config.yaml
n_layer: 18
n_kv_head: 6
vocab_size: 8192
norm_place: "pre"
qk_norm: true
attn_scale: 0.177
tie_embeddings: false
parallel_block: false
init_std_o: 0.0
init_std_up: 0.0334
lr_head: 0.00634
warmup_steps: 20
decay_shape: "linear"
doc_mask: true
Each number is 128 + 32 x the weight over the matrix's rms, rounded and kept within 0 to 255. Layers, rows and columns count from 0. Numbers have three digits each.

# layer 12 MLP up, 704x256, rms 0.277, rows 218-221, columns 0-255
155168089129144131163123150163088184091132097138089223157075151084125097133147178096118128143145118132100198157155113124144059102088134119161177143126102127102177091096115160116090133086161136140128154119050155142188143131072103158140116169118125132102125159144141096102127098118199122144136106102145071122155071118162093129112142116143139075186081116149120093087139123108067137103144105145076151146140116104123119095107142188145129139105085151040111164183137088106136118118146136071075091142153175093143142109164140094139157138135144180076156161113137091116142141135171147068092129164158066166218127131148142153147118117107156128152160149106183160112132156139091120127202132144157154181127165116115118086134080120064156151090116151157091138149116160135117141112068088
148116133164146145122159160112081157134140117189118152116129140145139043099147080083079063128067158118097143160179115164065132148169142144143163136079103136138162060145115167138135156115102111190120120123171133126193133131145148107130191175160159129178083164144144104185099101116197173202166125112107088183105077094065166176170128132170155192133093098128137184132095129131080115160095113166133124131167069132086105115139107158106081088150122122153155134113135176198103142178092120174124120138111128115107098082146141104150121144085122148153123124129103075172106124133150132121166164121142109102137122091152107107172093102158162182135097135112138152185168084165105214148162113094112143091190121084140110133120092150129126090167129066212156092138087101124137151105131109
087099134096155108152112149107160145094135110158122163125117129199131027105124153130151112162158123176108193139109089159145140123086168109096110144136097110137167130123095171119176151129154118119086134063119137149102120149116106119171122163130118167121140126164128127138078067139084103150122116106182107130141163179071168081160098125144100078153098101146119048176167147104056142103106171077156094084150122118091097096088073123138131150115118170138085110133163130118142178153146107123118118153155128122064085164124130114126169113166143094121145146181054189157179173053121140121133153149125121138097132134161116130168130117139166081130154120158192158111189124169134138109119151155141132165123106129099091112118100178205186149105113074120198192160107121185127139088216126
093122131116162120116165136210131142087182133106118148123119176119101088154178119133149163111171178087098128133122156137138089186101158111100136127141081069147134172121089122142104134136142126197140166124108141102120130106070146211112094114138162126130121153126161092068108100121120130135160062161143120127107133128105132108144101097139175114145134156130088064125129161092130144132150109133139163089175135136106113166121189140132148160200107123100067024123081152167211087158103116162181140175151170139135124058171133132099169090089187173167101119081107101144176149102143140182162095124038126122142107103159170129116151106100147202129108139188097107154150131112123130061175129153091119110146181159185096045156160108180111125127066123114137118132110095106137103120207146
# layer 12 MLP down (transposed), 704x256, rms 0.321, rows 218-221, columns 0-255
169114101100134126131073126111110117160123127138094123108126112107059121087075128141177132161207086176089076154088088111116097128098021141073132160146073139102113147158174118134107148111096162105164120100091102125093101105154093146105128103124182089172160145068154177111151201160126104075097118121166166084175144150104187122136148133137089160181157164149100093166151085126126097134162091151133131148163103101154144108179085111137115090074166085088143160106093090084185112100150194103153114132146206100143087169163138131132180131097127180118117141120143135116107121100155042094162091104134171091158150148122176149122129105176083192164115209166092155137130126135086109157130137136179103113113128156186155157147122121142171114128132207155078091142116194054143148174144180
133067110176104139113148179150140035187112087067112103092084132159152081166071120116137107151071135151070148126086137149097108141155138148130121137152101175136185077134121131149133083110081141132138143120102164103153136142121167127132132109167087114127151193122155097131192122136127155142129127092097100141143092167196123139137189113126101146113112117115150098149223168119161139169132164111083130177111146192199109149078101104123135131172140142150197169141143134124118097172154209146139109133136081113191126171107104159177115157127124095123148098081116146111151140095161129132122128118158223106086113116180131058167120086167107168100108097210207134144099148107147166067178147105164091136121164111102153160136096122118169116054123127151135074108133127118152179172126143
126154092165159117128146125191134170123121143098128144148154175177122138120092158088125103138097074117129113074148158148170118130177134161112161121127119170119107166090111175110023169101141093104135105100133163079112143161121103169106094138151161138087118147146074085119062102106083136085153117134146169108144140090121137132124086125201082116184173063196112166151112084106117116083119170093131086107164133119115110132140157134148108131118140109124094134146101100119160083134095078150040098170124163169108103104087097129142072147124141102054145148131158118107076101109131153137134076175129153089100088081132128159138135139095090160117113129112158107196099127123125139138171195093145127116164186116112147139154191090134151188073086145117110000128078142148132154121130160
114140185201129098099089136145119158126104094165198126180161103146120138125133080100125124137143116153138152132148139165120175176087095110092117135112122121177212115095148152115178145078187130133130178075096174108082146086148128185119116115125117119132099127086152095146152121139080104134102124154128111152124139126166118129102158122146150085073142120066117141145145126113129099115132152173112193148154058164110159139166148107192094154117122139141115082170106138175124106087177095111119127169166144181125122054146077119145134116195117116136131132135116132141118139180189140140103025105117148129167093150122168132109158140169093175135108066114149080164111098128136130128119110123127104154090226104146086156161210189102085133094099151110187121176099052169152127103148114
# layer 12 MLP gate, 704x256, rms 0.277, rows 219-221, columns 0-255
106138103139113141150157190128093133144090165110179053127098145116150155104139150042120127114136140138153071139132155117118120091147128159132094097104108113099117121119096121144164113120150107148102065111141129118133108094172156095088171137165157075156104122141088139166089085139109120106113144056134159113124171102185088162148126134195123137136071147025130071185098090150143118110095149175126114156056090137080121088162131172141161102122089151133120135128124155144038062099164122127112132103165082128120116149150061128122131119121100130165145082114185119141149121123164118115127087164195146135082170122134146147154087117061077137177101125158128087169129105109233148167097213141125134162113129191124161132098151204177163099108108161126153108149155142094218104102108119
110103102093126171094160125140146153127125075152154155125123128133132117155124131152078150077102109140170101119184117117115073122119066104108114158100130177084144084113156176135144076155116089132100140080100057149112132138110155171151097173138099164153119093156155092091155122045127150126128087134117105140099195118114058090113151164106106128139139131108181111114134150121140122155139094149125103165113101178166152122167108056119123110105181135108086074175099155143103070106115101111147185133097088106130140161100121137160157178057164165100118126134128101107173153167125059122146108122198202095138116169117095061140191171133131151140097159210122084107149168103152061156084125193127104052076086117185120164114128172095071110112164159173182144110164062125110109137065078
183118155120076131160176176125133153126138133091191144197151132068092134125085150188161129116135122137189134148143075156113150095099149159157139098181166101137106083102097126127145122104177137078122174165137122111171116126103117117136155148116093064139164101092187130149140119130123094157161121116131131154174159139158093155082213113113107142128113103189104132101194115156102168124110106120147162136137112111161122097152246153113136070126115098076162125085117185120113142131096153116148120128151176089118137095178079170168061149153053114135145130137194158167160092178130073173097120138146086094130157108053157192155100116108104124113074148122106174089102134205093100133140106101136120078141135143138180167109056120149170120179206122104140069101077109143161151149116109